python train.py --norm_eps=1e-06 --attn_scale=0.183 --steps=3042
Each number is 128 + 32 x the weight over its row's rms, rounded and kept within 0 to 255. Layers, rows and columns count from 0. The size above them is the row's rms in percent of the matrix's.

# layer 4 attention query, 256x512, rms 0.0987, rows 0-63, columns 416-447
size [ 62  62  65  60  67  70  62  68  78  74  69  75  78  82  74  68  85  71  88  81  83  78  75  90  85  74  87  93  91  84  93  87  87  88  86  89  85 105  95 116 103 108  93  83  97  96  89 102  91 108 105  93 100  93 100  98 113  90 104 107 105  99 112 105]
[[163  92 109  61 157 147 169 119  88 121  98 165 186 100 161 131 149 144 136 151 149 132 174 111  97 151  96 136  90  64 173 156]
 [119 127  99 152 165 122 117 108 149 103 169 170 110  81 153 144 173 129 130 106 121 160  91 120 108 143  84 157 100 123  75 109]
 [120 110 107 127 167 117 104 102 109 113 137 127 166 101  63 114  95 131 123 147 200 162 152  76 163 146  57 126 125 165 116 115]
 [ 76  94 133 104  91 159 205 164 180 176 139 148 116 113  98 125 178 144 120  95 134  95 135 142 106 135 126  88 126 151 160 116]
 [134 115  76 108 140 182  74 192  69 105 136 118 134 152 165 132 178 159 145 102  97 148  93 103 119 109 130  94  98 100  90  91]
 [ 89  59 174 106 128 161 129 123 151 141 153 123 123 155 140  84 111 167 108 186 144 101 176 104  69 137 205 114 107 123 104 131]
 [ 80 118 127 148 139  95  98 132 107  58 115 105  70 146 123 108 155 129 132 148 123 138 159 136 124 171 120 144  88 108 119 191]
 [128 144 128 119 125 165 126 121  97 135 171 182 143  91  65 139 165  78 107 102 111 142  92 169 135  95  41 166 128 169  86 110]
 [ 80  72 146 141 160 176 105  71 187 106 123 111 131  85  78 124  97  99  63 153 116  52 147 137 124  72 138  61 103 142 144 121]
 [101 152 102 124 117 108 219 151  81 137 159 109 131 113 153 115 126 101 136 123 162 114 178 127  95 102 150  85 105  89 153 171]
 [190 119 154 129  97  94  91 107 133  95 142 158 140 150  98 117 119 110 202 111  34 103 106  75 159 150 120  85 186 127 148  95]
 [135 141 139  90 117  90 133 143  95  67 153 100 104 184 119 121 191 155 121  84 136 154 100 152 122 124 194 119 108  94 142 151]
 [136 139 112 141 168 160 138 100 110 109 110 130 189 149  93 147 144 147 142  85 120 118 102 115 126 123 103 194 145 119 145  96]
 [153 116  86 144 173 144 148 192 159 114  77 172 124 142 141 110 121 109 122  88 118  89 104  98 185 105 183 178 106 191 153 154]
 [115 145  93 129 151  95 155 172 145 134 131 126 173  78 129 140 185 189 168 145  71 204 137 139 131 112 134 129 107 110 125 138]
 [119 161  87 128 134 175 162 107  85  87 140 142 139 136 194  77 133 105 102 210 141  95 111 100 100 120 113 122 193  71  94 102]
 [201  69  74 105 140 174 171  72 128 180 169 120 151 136 147 112 143 128 141 103 160 189  97 133 112 130 105 216 159 135  95  99]
 [151 162 111 197  68 119 107  91  87 106 193  92  91  97 121 115 142 127 180 141 166  78 115 170 113 133 128 111 112 152 155 129]
 [115 106 156 113 137 139 131 126 131 187  96 116 105 138 120 135 132 102 186 174 166  93 193 142 108 204 173 129 115 140 125 121]
 [104 118 112 101 134 112 154 185 131 110 139 116 114 191 172 145 123 127 131 140 172 189  85 136  74 133  85 128 126 135 133 114]
 [118 122 135 173 177 107 118  81 158 127 122  89 184 105 159  97 148 132 107 161  85 140 158 102 158 216 105 139 125 170 165  83]
 [119 154 100 141 107  63 157 134 128 148  98 158 135 153  61 168 142 130 119 185 185 142 164 120 139 118 164 159 163  91  73 209]
 [170 150  88 124  90 145 124 204 153 138 166 126 109 162 160 142 119 158 139 143 103 148 113  78 166 101 115 155 100 132 101 133]
 [ 97 119 161 112  60  73  93 110 172 116 157 172  62 141  70 143 133 159 140 144 110  99 213 170 115 116 190 115 107 157 153 133]
 [101 154 144 168 153 118 166 149 114 135  76 157 179 123 158 132 118  86 143 146 116 176 118 155 100 230 111 120 130 161 138 114]
 [ 95 130  70 156 153 108 152 151  84  55 148 150 119 142 136  96 101 152  94 172 170 172 142 151 187 128  93 189 135 119 103 151]
 [156 176 118 172 110 135 100 116 109 123  99 116 125 113 117 105 113 112 149 171 162 120 113 111 113 170 173 106 151 182 167 193]
 [ 74 138 113 111  82  97  80 119 146 118 146 124  91 129 180 101 121 144 168 138 161 167 163 132 156 147 151 126 111 162 121 151]
 [159 114 165 144  89  90 122  65 107 155 145  96 126 128 138 120 133 167  99 141  92  88 141 173 123 144 135 112 178 166  94 119]
 [ 96 147  84 112 176 135 146 114 137 155  84 119 115  81 157 119 144 120 129 167 101 146 143  65 129 119 170 107 111 133 123 122]
 [118 173 147  75 126 109 188 159 184 173 114  79 104  94  86 182 162 118 104 131 223 131 166 107 139 128 171 153  81 147 174 104]
 [109 114  66 166 189 131 127 150  72 140 151 122 140 161 139 153 141 118 135 138  92 147  87 129 155 179 116 126 168 126  95 138]
 [133 122 134 112 113  96 106 121 151 125 136 211 106 160 115 104  83 178  88  57 117 129 152 124 108  87 117  99 121 133  85 125]
 [ 90 173  91 140 187 153 116 132  99 123 139  88  99  70 189 158 113 107 110  99 156  95 105 158  91 117 137  58 179 145 170  78]
 [168 144 101 128 120 108 156 147 117 144 125 126 123 102  68  64  80 118 125 119 101  95 128 125 131 141 101 157 184 147 117 159]
 [172 111 176 109 103 135 137 128 106 173 148  47 104 148 160 104  59 152 102  96 214 102 133  64 130 137 121 109  88 146 138 151]
 [157 119 109 133  27 138 147 167 133 122 126  61 145 118  83 156 107 101 143 135 172 113 121 108  77 117 182 179  64 150  66 107]
 [110 122 154  98 136  91 125 139 152 180 126 101 126  54 122 131 108 106 147 124  66 137 129 154 119 124 150  50 139 142 142 128]
 [ 95 148 132 137 117 100 120 155 124 146 132 127 120  99  97 130 181  99  89 180 200  78 127 151 125 121 165 127  68  53 132 116]
 [ 96 121 101 154 128 166 150  92 173 180  77 134 108 135 183  98 151 117 174 166 113 149 125 190 148 135 109 109 123 191 113 154]
 [135 141 149 125 216  91 120 111 160 158 133 119  71 103 154 164 118 117 174 170  99  79 133 195 116  98 150  35 130 151  62 113]
 [124 148 166 115 172 175 141 110 180 137 120 137 111 120 179 164 151  59 184 124 121 144  60 133 123 134 167  93 155 128 109 129]
 [ 99 137 134 176  84 132 162  90 177 179  82 141  99 151 125 181 156 112 122  97  70 190 157  85 134 113 135 107 128 144 125 174]
 [147  65 184  86 109  98 159 153 177 116 157  79 104 147 145 105 183 143 108 118  99 128 118  98 146 144 145 175  80 132 152 124]
 [147 142 107 156 172 166 111 163 115 129 150 141  70 142 161  85  98 119 217 134 187 147 135  92 154 140  96 114  94 185  95 130]
 [185 163 114  89 160 139 108 144 120 131 116  81 158  43 137 173 114  93 115  93  67 134  98 116 138  89 102 105 121 130  77 116]
 [122 108 115 185 116 156 157  95 111 147 118  95 117 152  75  57 140  98 114 167 211 138 133 127 102 126 150 183 140  98 136 136]
 [119 140 142 138 109 175 107 117 118 127  87 110 233 115 162 193 122  75 119 121 117 135  75 141 178 191 114 106  87 141 112 110]
 [178 142 130 158  88  61 177 117 157 172  85 103 150 167 135  54  61 109 104 111 169 109 100 165 194 127 198 119 187 123  87 145]
 [ 47 162  64 143 149 124 120 178  94 150 138 134 125 104  78 100 153  91 114 180 145 136 142 110  42 130 196 112 145  53 126 183]
 [126 133 104 100 179  32 157  66 174 165 107  84 175 116 170 151 100 163  43  82 177 150 146  92 165  73  78 102  71 150 101 169]
 [146 126 127 128 103 146 122 159 187 110 199 139 134 215 125 151 166 153 130  81 165 140  78 162  89 158  97 184 160 124 105 153]
 [132 159 189 171 102 123 150 143 110 105 146  92 147 155 112 118  94  67 164 138 135  80 120 116  88 171 108 112 128  60  44 151]
 [147 106 108 124 115  51 132 127 118 130 119  85 149 142 148 186  91  94 143 113 138 117 155 110 104 142 118 172 118 127  91  86]
 [ 55 131 154 147 103 147 102 132 119 111 110 127 121 158 174 129 145  77  65 167 124 146 129  85 123 121 134 106 132  88 144 132]
 [140 175 106 127 173 140 164 124  82 115 159  91  76 165 156 129 145 102 140 147 124 147 163 123 151 119 191 155 130 121  87 117]
 [221 122 120  86 193 121 116 159 140 158 143 141 165 121  78 150 100 189 111  69 107 118 120  91 157 139  65 124  95  81 101 110]
 [ 51 147 145 162 107 136  94 129 139  93 180 153 197 118 112 176 101  75  61 157 103  60 157  89 129 161 163  96 107  73 151 152]
 [166 133 131  74 126 125  92 128 157 148 153 143  89  93  91 139 100 138  90 160 159 135 106 105 141 129 129 128 122 130 152 124]
 [125  63  90 146  91  65  99  96 120 128 119 149 117 151  97 121  92  97  89 154 151  68  88  69 186 134 137 106  85  93  84 138]
 [120 168  75 132 126 188 148 148  73 107 160  72 139 197 106 113 158 207 116 179  96 122 143 149  98  57 229 118 112 122 101 149]
 [151 117 104 105 104 144 145 174 133 178 160  81  60 101  66 164 135 158 158 167 152 171 155 142 165 124 110 114 130 111  64 118]
 [113 109 139 159 134 149 119  85  79 108 132  91 126 100 136 116 103 112 143  33 114 144 133 138 131 147 168 169 205 143 149 133]
 [173 125 187 118 167 128 172  90 141 141  93  78 155 173 163 123 125 118 157 131 110 104 152 167  94 135 140 158 131 189 143 120]]
# layer 4 attention key, 256x512, rms 0.094, rows 0-63, columns 416-447
size [ 67  70  67  69  70  65  68  79  62  53  75  68  68  69  74  72  76  70  76  69  87  78  72  83  87  73  80  79  91  87  92  88  87  90  99  83  90 110 120  81  94 111 102 107 105 116  99 106 101 106 103  98 114  92 108 100 115  99 100 114 106 103 134 118]
[[144 123 106 156  60 156 113 118 117  90 219  93  62 142 100 141 170  97 121  62 113  87 119 116 187  84  94 129 174 113 163 134]
 [134  80 110  98 103 199  71  67 100 146 149 132 114 173 175 128 185 113  97 112 165 157  95 169 196 149 112 160 147  81 106 174]
 [145 127  69 129 141 138 194 109 153 187 151  91 118 113 122 154 147 107 128 122 150 147 138 162 134  70 127 140  58 125 146 147]
 [187 163 103 119 117 167 132 120  95  50  93 126 139 127  44  98 111 128 103 198 173 151 126 139 175 126 116 106 101  60 139 180]
 [178 146 139 160 106 156 134 123 108  78 143 155 136 186 141  71 128  89 134 193 103 164 112 151 200 120 101 208 186 118 161 157]
 [113 171 157 151 170  87 132  92 121 157 173  85 145 149 131 137 107  87 153 108 126 157  89 139 145 135 156 164 114 157 134 119]
 [100  78 186 106 121 114 120 151 163 158 131 177  55  72 130 124 104 125 129  89 123 149 197  70  69 117  99  56 175  92 155 197]
 [111  89 135 198  88 180 135  67 146 140 106 108 108 172 111  73 102 167 129  45 115 123 111 184 178 110 103 176 181 156 135 194]
 [150 172 181  99 102 134 117 159 159  97 126  37 117 117 119 117 118 102 142 122 161 151 145 163 168 162 165 142  92  87  81 109]
 [145 117 111 150 132 165 167  76 142 121 133 132 151 204 154 127 103 133 103 133  67 148 173 127 177 125  78 116 174 129 130 145]
 [ 90 129 160 149  87  92 126 109  81  93 140 106 186 120  68 144 116 146 105 176 141 159 177 148 147 132  67 194 124 115 143 200]
 [151 189 106 144 146 183  95 129 168 165 100 155 123 202 138 110 133 104 128 143 110 124 137 103 120  81 100 146 104  90 129 117]
 [151 128 149 127 154 113 121  84 201 102 145  40 100 100  55 106 114 121 103 116 152 142 158 115 137  89 122 156 125 151 178 126]
 [ 99 129 165 162 147 102 169  72  88 176 116  72 145 152 154 188 144  85 176 216 109  96 117 186  56 114 131 131 100 123 105 111]
 [231 193 143 111 192 124 156 143  82 142 168  61 154 131 223 129 195  82  63 138 145 140 144 113 154  72 147 149 112 105 161 109]
 [ 87 118 161 158  97 132 203 121 131 151  80  67 142  80 185 100 160 122 129 147 180 165  80 178 151 141 143 148 125 135 144  75]
 [174 143 102  92 134 163 157 178  83 127  98 109 145 139 166 149 157 146  97 129 152 120 145 161 155 168 117 149  78 113 150  89]
 [168 100 105 155 105 125  64  83 169  77 100  68 134 177  96 112 129 130  97  88  99 141  90  95 172 135  92 182 128 146 163 160]
 [107 108 117 142 119  75 141 173  67 108 131  93  60 150 165 104 119 140 149 164 118 115 113  89 122 124 140 116 128 113  88 154]
 [165  53 116 205  99  90 161 145  99 194 144 143 143 147 146  91 125 132  87 153 128 174 141 125 171 127 111  95 134 182 105 200]
 [166 140  88  81 163 101 117 151 146 169  59 104 166  80 185 123 140 115 141 185 116 105 109  92 101 114 216  92 100 158  82 136]
 [145 138 112 123 109 152 171 154 113  94 163 101 140 129 156  52 108 136 129 107 129 127 135 147 171 143  83 134 178 133  86 165]
 [112 104 112 165 155 177 108 107  81 116 123 177 105 131 104 111 128 107 140  88 107  75 109 146 162 125 100 154 144 145  66 172]
 [154 146  67  79 130 125  88 149 152 185 123 197  83  93 147 103 113 192 162  90  21 125  96  95 176 111 129 108 142  85 168  79]
 [143 176 129 111 168  88 151 176  92 162  86 136 124  88 200 140 135 133 157 134  83 122  98  94 103  76 148  99  97 142 139 132]
 [118 127  59 154 159 162 162 122 130 143  64 153 120 148  70  60 122 132 144  83 139 106 109 188 119  80 149 122 122 189 126 137]
 [119 156 134 141 111  94 156 136  22 149 123 128 175 161 141  73 126 123  94 213 152 124 119 160 148 171 142 104 148 100 101 163]
 [130 110 100 158 127 140 167  97 138 142 136 167  78  85 170 151 134  89 110 142 120 113 123  75 140 104 140 117 162 136 108 132]
 [177  76 108 126 186 122 140 165 118 142  77 133 136 138 190 111 108 122 166 151 102 138  90 149 146 125  84 128 146 107 155 141]
 [153 109 171  77  94  67 114 126  89 149 140  99 163  86 147 142 155 150 129 172  48 112 180 113 110 144  85  90 136 110 191 164]
 [136 126 149 135 111 101 117 145 158 163 119  90 164 102  75 162 145 165 145 154 120 108 170 142  84 187 102 143  88 153 147 164]
 [113 168 151  91 129 117 121 132 173 227 118 129 156  85 114 157 122 106 155  89 113  63 141 165 112  55 103 107 131 127 168 184]
 [ 79  99 144 112  92 137 101  89 126 138 174 163 129 174 116 174 119  99 191  75 115 104 152 116 120 139 116 181 127 130 149  99]
 [116 184  91 117 183 148  97  99  85 117 123 118 157 118 207 111 123 143 151 128 118 202 119 148  68  58 136 115 125 156 113 123]
 [182 137 133 115 175 122  83 149 127 143 123 128 156 119  57 101 119 116 106 144  87 125 145 111 164 134 142  61  71 101  39 103]
 [177 120 124  86  32 103 146 138 147 166 159 105  94 131 132  82 110 157 123 167 170 127 150 160 155 155 120 132 128 157 128 118]
 [102 129 166 124 123 131 153 239 140 122 131  97 151  99 135  79 152  90 136 114 119 167 112 102 100 145 119 168  94  80 122 148]
 [134 108 153  87 165  63  98 127 168 157 132  60 136  62 159 108 125 126 171 148  83 178 134 131  59  98 115  92 119 115 164 171]
 [163 122 157  71 176  70 144 141 150 152 102 125 101  63 164 136 134 108 149 146 102 144 162 127  65 175  95  90 100  95 150 152]
 [139 133 141  91 108  83 123 103 142 115 131 168 155 132 164 120 132  90 122 160 132  65  99 155 135  91  66 152 115 201 173  96]
 [ 96 130 120 154 144  96 139 131 203 104 127 101 100  81 135 160 119 127  46 114 124  53 132 125 156 126 138 117 132 117  94 218]
 [138 125 140 133 156 138 120 106 222 129 141 198 112 165 184 158 162 102 179 162  73 114 115 141  99 106 112 122 104 152  72  81]
 [ 98 117 132 176 128  17 102  62 137 119  44  77 108 113 199 141  39 145 100 136 101 134 158  94 122 123 150  59 171 106 143 194]
 [113 132 118  87  69  72  41 128 157 116 132 127 133 125 149 152  80 106 137 119  90 140 112  41 152 168  59 125 136 133 171 166]
 [152 132 148 124 168 120 120 141 111  87 150 111  99 123 120 113  99 101 181 175 167 154 169 150  84 139 126 113 170 179 133 108]
 [146 149 141  73 125  79  93 159 189 116 145 125 131 113 101 103  78  98 169 129  59 126 138  80  93 134 115 103  78 123 122 133]
 [121 116 133 107 133  46  89 148 131 100 110 127  88 160 109  95 137 176 157 167  67 136  85 112 125 133 115 156 128  80  98 129]
 [ 98 181 165 106 145 154 142  86  82 120 117 122 172 110  91 125 143  98 121 150 170 114 151 111 133 188 115 130 120 110 129 136]
 [143 111 173 124 106 122 119 170 155 134  73  67 178 185 152 133 108 145 147 117 112 146  72 182 141 115 108 142 188 126 157  92]
 [123 129 115 104 153  53 162 151  75 139 127 139 150 169  99  89 130 113 117 243 102  91 108  74  86 154 185 112 124 118 107 163]
 [148 157  80 134 154 177 152  86 132 158 145 106 141 138 107 156 103  82 102  51 125 142 173 127 143 121  83 181 168 142  92 151]
 [115 145 147 145 140 111 230  94 153 110 157 119 120 138 140 147  95 189 108  96 154 149 105 152 137 142 136 121 123  90 127  88]
 [141 158 144 171 153  89 152 160 106 106 109 111 155 173 153 134 143 111 187 180  93  99 126 175  69 150 142 102 120  58 143 113]
 [168 156 145 148  83 128 105 140 162 104 120  72 104 148 138 153 128 126 117  90 178 131 104 113 136 163 124 143 106 142 150 182]
 [103 135  82 171 122 212 152 119 116  74 115 168  95 110 191 131 162 103  93 148 137 201 100 137 116 166 179 151 109  89  92 147]
 [137 135 102 114 125 154 175 100  72 118  87  87 150  86  90 110 164 150 183 138 133 137 219 149  75 145 100 168 118 146 129 134]
 [131 154  79 127 142 171 170 111  65 119 158 144 115  89  87 173 174 139  79 165 225  98 143 157 184 123 111 185 159 124  87 100]
 [150 160 145 130 101 141 117  80 130 172 137 158  96  84 163 170 121 133 154 185  77 128  89 130 107 133 150  79 136 135  93 122]
 [142 134 109  75 132 146  71 161 183 158 161 140 119 111 119 115 179 107  86  72 126 140 101 183 165 124 110  79 134 121 161 138]
 [124  82  95 129 150 155 154 132  97 140 137 160 116 175 134 143 161  93  98 167 107 137 117 163 168 109 125 142 150  96  98 101]
 [108 189 181 143 120 175  93  55 107  37 165 124 116 179 119 107 173 220  76 182 107 127 130 111 122  88 188 101 111 177 122 132]
 [158 155 120 121 109 101 158 171 101 128  92  95 113 158  73 164 173 109 149 122 109 139 182  83 129 145 194  86  71 120 141  94]
 [164  93 178 102 122  60  76 179 150 110 112 110 123 150 172 102 141 133 147 140  56 116 156 123 145 160 129 121 145 112 123 140]
 [129 110 161  79 109 109 129  87 180 148 125 144 135 146 130  83 124 156 162 114 124  99 128 105  59 108  99 127 100 152 156 157]]
# layer 4 attention value, 256x512, rms 0.104, rows 0-35, columns 416-447
size [ 74  72  64  71  72  67  66  68  77  73  71  67  70  63  68  71  66  68  68  66  71  67  73  65  79  65  61  68  76  66  67  71  70  62  73  67]
[[122 121 119  80 149  98  99  98 116 134 156  91  91 115 161  57 114 191 145 189 144  93 106 146 152 119  45 107 149 132 154 134]
 [ 21 133 162  75 123 124 186 109 138 151 108 167 205 115 103  68 130 111 146  90 143 124 133 157 109 213 146 119 113  64 161  37]
 [ 78 128  72 123 135 110 163 143 119 127 126 178 101 121 168  84  82 142 108 186 137 104 117 112 135  90 101 139 127 126 152 153]
 [ 33 112 156  93 155 113 132 158 139 138 124 157 123 119  74 122 110 126 148 106  95  84 141  84 116 186 129 130  92 171 153 162]
 [113 116 134 176 106 148  82 134 138 147 140  49  83 124 119 143 105 142 156 114 151 134 118 115 129 144 113 131  91 168  61 135]
 [119 137 116 174 148 145 181 123 190 105 131 155 108 135 184  78  82 148  97 142 119 123 131  69 124  78 112 108 121 127  91  87]
 [193 114  93 102 132 112 135  51 140  71 115 106 182  91 135  45  86  89 155 139 114 116  79 158 136 128 160  87 189 115  85  82]
 [ 95 115 110  83  97 160 102 149 175 164  93 126 102 119 115 113 125 110 134 135 129  93 122 113 100 162  88  75  17 123 132 115]
 [ 76 112 104 171  91 141 145  79 106 168 147  99  89 122 106  82 130 107 154 130 123 101 200 160 146  75 223 140  92 154  86  85]
 [146 128 114 124 180 163 127 192 145 131 103 132 163 126 130 158 172  57 189 123 136 165 138 177 159 155 170 128 175 163 106 100]
 [199 163 129  97 131 142 124 153 108 116 155 117 179 119 100 165  97 147  83 117 143 175 160  84 111 144 137 108 174 133  84 142]
 [ 92 112 154 133 129 104  98 100  92 104 175  46 118 179 118 149 143 191 134 169 147 183 147 103 139 120 150 151  80 169 176 138]
 [135  88 146  92  59 101  82 151 104 125 125  60 178 143  92 135 120 185 111 150  45 131 121 211 187 132 212 155  73 106 104 143]
 [115 151 137 117 133 113 230 165 145 135 137 128  71 143 143 128 140 151 123  71 128  97 146 121 146 109 253 171 166 136 157 118]
 [122 136 133 126  98 101 173 164 132 128 144 161 146 201 136 112 166 176 140 128 141 149 165 180  97 159 175 168 102  98 133 103]
 [112 131 167 136 123 109 101 122 112 136 124  54  87  80 115 144 133  98 192 146 132 118  95 142  90 132 134 189 166 126 177 127]
 [121 143 144  91  48 106 134 126 165 113 141 107 183 134 127 135 126 126 208 124 140 173  91 118 118 133 111 181 126 100  97 125]
 [127 161  73 157 156 147 191 104 124 142 142 124  90  64 155 126 112 122 116 128 169 137 134 132 101 136 109  99 113 152 136 145]
 [110  86 176  99 175 143  93 117 125 147 128 158 124 120 138 131 151 164 110 113 185  96 126 122  95 119  87 135 122 103  97 172]
 [116 142 117 107  91 154 156 156 151 115 158 103 154  78 110  59 192 210  96 134 122 155 109  87 132 152 109  95 100 120  64 155]
 [146 114 109 126 106 147 139 145 169 108 132 196 156 175 158 113 154 144  93 140 173 175 112 201 168 160 128 106 124 147 131 132]
 [ 66 141 164 155 138 183 130 136 118 110 123 176 115 111 144 102 127 116 133 174 146 125 151 199 122 102 131 140  75  37 182  68]
 [101 127 130  75 149 123 117 161  95 126 125 159 143 162 137 118 126 173 112 145  99 135 102 171 117 109 121 167 163 118 153 149]
 [139 103 148  95 167 128 179 163 131 165 138  69 106 180 176 142 130 138 127 142 101 105 149 128 127 143 119 137 171 139 132 110]
 [121 128 128 102 136  82 132 132 109 134 114 116 107 193 182 204 142 152 163  99 106 102 134 122  96 147 180 145 119 168  90  90]
 [121 124  90 122 171 134 116 208 145 135  89 129 144 178 118  84 170  57 119 115 148  74 112  93 120 113 118 146 129 104 114  87]
 [148 137 141 117 153 106 143 198 150 121 180 214 169 162 171 110 155 133 133 114 134 159 149 159 144  84  79 111 101  83 147 190]
 [123 135 131 155 123 148 121 128 126 134 128 122 126 159 192 112 120 139 130 116  67 106 133  97 131 119  93  96 122 109 137 112]
 [ 25 118 163 169 113 103 106 152  83 175 168 134 174 139 110 122 136 133 147  59 142 143 176 171 148  98 124 144  74 219 132  89]
 [143 141 134  87 116 116 127 100  89 129 147  90 111 115 150 181 149 126 122 206 178 105 157 173 101 125 120 149  73 107 163 116]
 [177 169 119 101 131  89  96 179  98 171 120 118 166 135 120 128 133 143 172  95 138 172 150 109 171 163 139 170 179 110  94  82]
 [167 180 117 136 148 121 179 116  92  86 163 104 132 118 174 153  82 163  69  99 217 112 124  95 135 132 145 155 111  93 140 159]
 [ 63 124 146 143 114 134 101 109 134  91 168 100 103 147 132 171 149  96 102 141 201 129  87 145 109 107 133 160 118 156 141 120]
 [106  78 151 117 172 119 140 132 145 145 149  88 191 132 105 155 163 168 132 145 112  95 110 107 129  16  90  72 109 215 227 140]
 [188 130 170  86 115 141 167 142 123 126  50  73 181  86  58 119 120  93 156  85 136 136 135 188 131 101 114  96  38 159 132 131]
 [124 174 102 132 105 142 114 113 134 128 136 116 145 111 116  58 159 108 172 184 137 223 118 118  98 211 100  94 138  98 130 104]]
# layer 4 attention output (transposed), 256x512, rms 0.109, rows 0-35, columns 416-447
size [ 77  79  73  81  80  75  76  76  82  78  75  75  74  71  80  74  74  74  76  75  76  73  78  73  82  72  70  74  82  74  74  81  81  70  79  74]
[[148 172 103 158 153 132 155 106 121 127 126 140 152  87 114 154 111 144  52 157  94 109 156 109  98 149 135 154  95  75 125 117]
 [ 92 120 153 148 119 119 150  98  83 191 153 119 146  81 105 120  72  62 153 146 142  79 154  54 123 112 126  58  81 172  89 158]
 [118 181 157  73 123 127  76 110 158 120 148 101  75 101  57 125 191  81 132  82  88 130 122 160 104 153 170  84  90 128 140 155]
 [209 110 136 153 160 129 142 138 145 123  85  94 150 192 138  79  91 161 143 146 145 102  85 107 116  95 114 121 161  92  96 117]
 [ 91  99  79 168 138  91  98 112 149 163 138 217 209  72 150  64 114  98 118 114 118  93 149 133 139 133 147 114 138 141 162 172]
 [104 160  97 102 134 119  72  98  85 136 116 155 184 151 104 137 196 129 171 127 120 151 144 163 133 161 141  97 140 168 168 165]
 [125 148 129  98 145 130 123 174 170 146  90 163 114 108 100 188 132 139  73 105  85 100 168 101 162 153  91 169 125 118 149 167]
 [176 113 109 181 172  68 137 101 101 112 181 102 191 153 130 105  80 151 137 101 108 133 123 133 139 129 138 143 177 135 131 117]
 [158   9 150 124 135  90  96 158 111 115 106 134 143 183 157  73 114 136 119 143 130 112  94 200 121 108 126  72 147 125 130 142]
 [132 157 103 152  99 125 131 122 124 163 181 152 129 129  95  68  73 141  71 125 161 149 121  94 156 104 116 138 135  90 128 137]
 [ 91 159 184  86 130 134 159 103 109 160 148 137 102  93 124  69 130 162 124 129 133  97  89 102 165 140 110 189  99 101 154 158]
 [120 142 138 144 101 148 145 138 145 168 120 140 130  66 167 171 138 145 100  98  91 145  73 142  59  39 115 117 149  83  75 148]
 [ 76 168 116 117 178  64 163 189 146 135 163 156 127  99 185 187 134 134  98 143 154 117  65  87 100 139 125 101 137 149 118  88]
 [158 115 147 102 109 154 108 119  84  87  76  95 137 120 142 121 154 114 123 172  76  73 112  81 151 151  40 152 134 142  80 107]
 [164  94 119 157 132 164 108  53 105 134 127  84 132 124 107  94 143  82 125 137 124  96  77  74 212 160  99 123 154  82 134 155]
 [135  35 155 180 155 103 117 134 160 122 134 161 149 179 163  82  99 131 151  99 159 179 186 127 119 115 134 133  90 187  78 101]
 [123  99 126 118 108 143 123  97 105 176 136 109 130  88 141 155 162 132  91 143  92 103 179 111 121 156 164  62 138  92 142 154]
 [157 156 111 155 125 141 192 211 151 109 108 118  83 102 160 133 127 134 101  95 113  77 146 161 107 110 171 145  91  79 113 129]
 [179 155  98 139  62 147 145 159 134 123 146 132  87 173 140 157 189 180 188 178  59 114 153  99  93 108 139 122 126 102 170 137]
 [117 172 129 127 134 163 123 121  67 112 137 122  74 118 150 199 172 104 181 128 125 129 142 157 130 138  62 123 127 153 201  97]
 [139 127 109 131 143 160 203 141 124 133  98  93 171 108  63 104 147 107 158 152  60  86  85 122  90 210 123 117 117  95 151  95]
 [159 138 103 117 170 148 138 100  95 128 164 107 117 168 160 121  78 165 119  89 111 111 167  73  62 160 138 102 125 196 126 157]
 [118  94 182 132 132 119 200  75 147 161 170  88  77 175 168 171 135 165 118 131 157 161 110 105 138  96  90 109 114 130 176  85]
 [126 145 129 194 128 122 144 149  97  97 127 176 155 142 159 100 128 125 145 164 107 162 109 194 143  92 130  60 134 157 101 158]
 [114 116 174 177 142 163 142 105 147 121 103 157 134 159 133 129 129 143 124  96 130 134 128 173 167 115 122  90 200 124 169 184]
 [109 110 197 126 155 107 164  58 101 117 192 106 114 123  85 144  53 135 135 104  99 160  89 118 177 140 163 115 123 192 166 107]
 [163 180 106 174 117 160 101 128 139 128  75  76 116 103  91 156 127 128 111  68 101  64 121 167 135 178 121 171 135 141 142 139]
 [104 128 109 127 129 133 101 159  71 139 136 149  93 111  71 192 123 141  61 126 158 152  92 111 120 175 167  98 131 104 125 115]
 [188 131 121 130 114 169 127 159 115 123 195 117 112 135 113 131  90 108 110 138 205 104 100 150  78 186 108 137 132  85  98 134]
 [126  70 120 142 144 124  99 104 156 136  95 116  92 142 133  92 175 124 100 122 141 136 143  92 148 126 107 147  95  92 129 120]
 [ 71 118 199 146  90 151 115 113 169  96 119 134 117  87  74 164 151 131 159 125  96  94  94 123 157 166 169  73 115 103 109 157]
 [145 194 119  97  67  99 114 109 119 149 128 180 115 161  97 145 161 114 180 197 112 163 168 150 142 129 195  77 103 156 115  34]
 [136 136 129 152 192 172 143  88 130 136  74 149  54 122 123 144 109 126 132 122  97 191 105 214 105  90 132  71 128 138 131 182]
 [ 98 136 180  77  33 113 101 139  66 101 108 102  86 194  59 163 168  83 139 163 113 123 108 114 128 113 114 172 170  82 102 106]
 [102 132 135 102 130 138 127 106 119 118 164 181 108 102 158 149 104 133 111 127 118 117 142 149 133 117 125 145 203 151 156  83]
 [151  78 149 129 120 134 143 152 101 186  46 123 160 133 194 168 111 119  83 173  86 126 195  97 167 134 139 118 169 104 149 114]]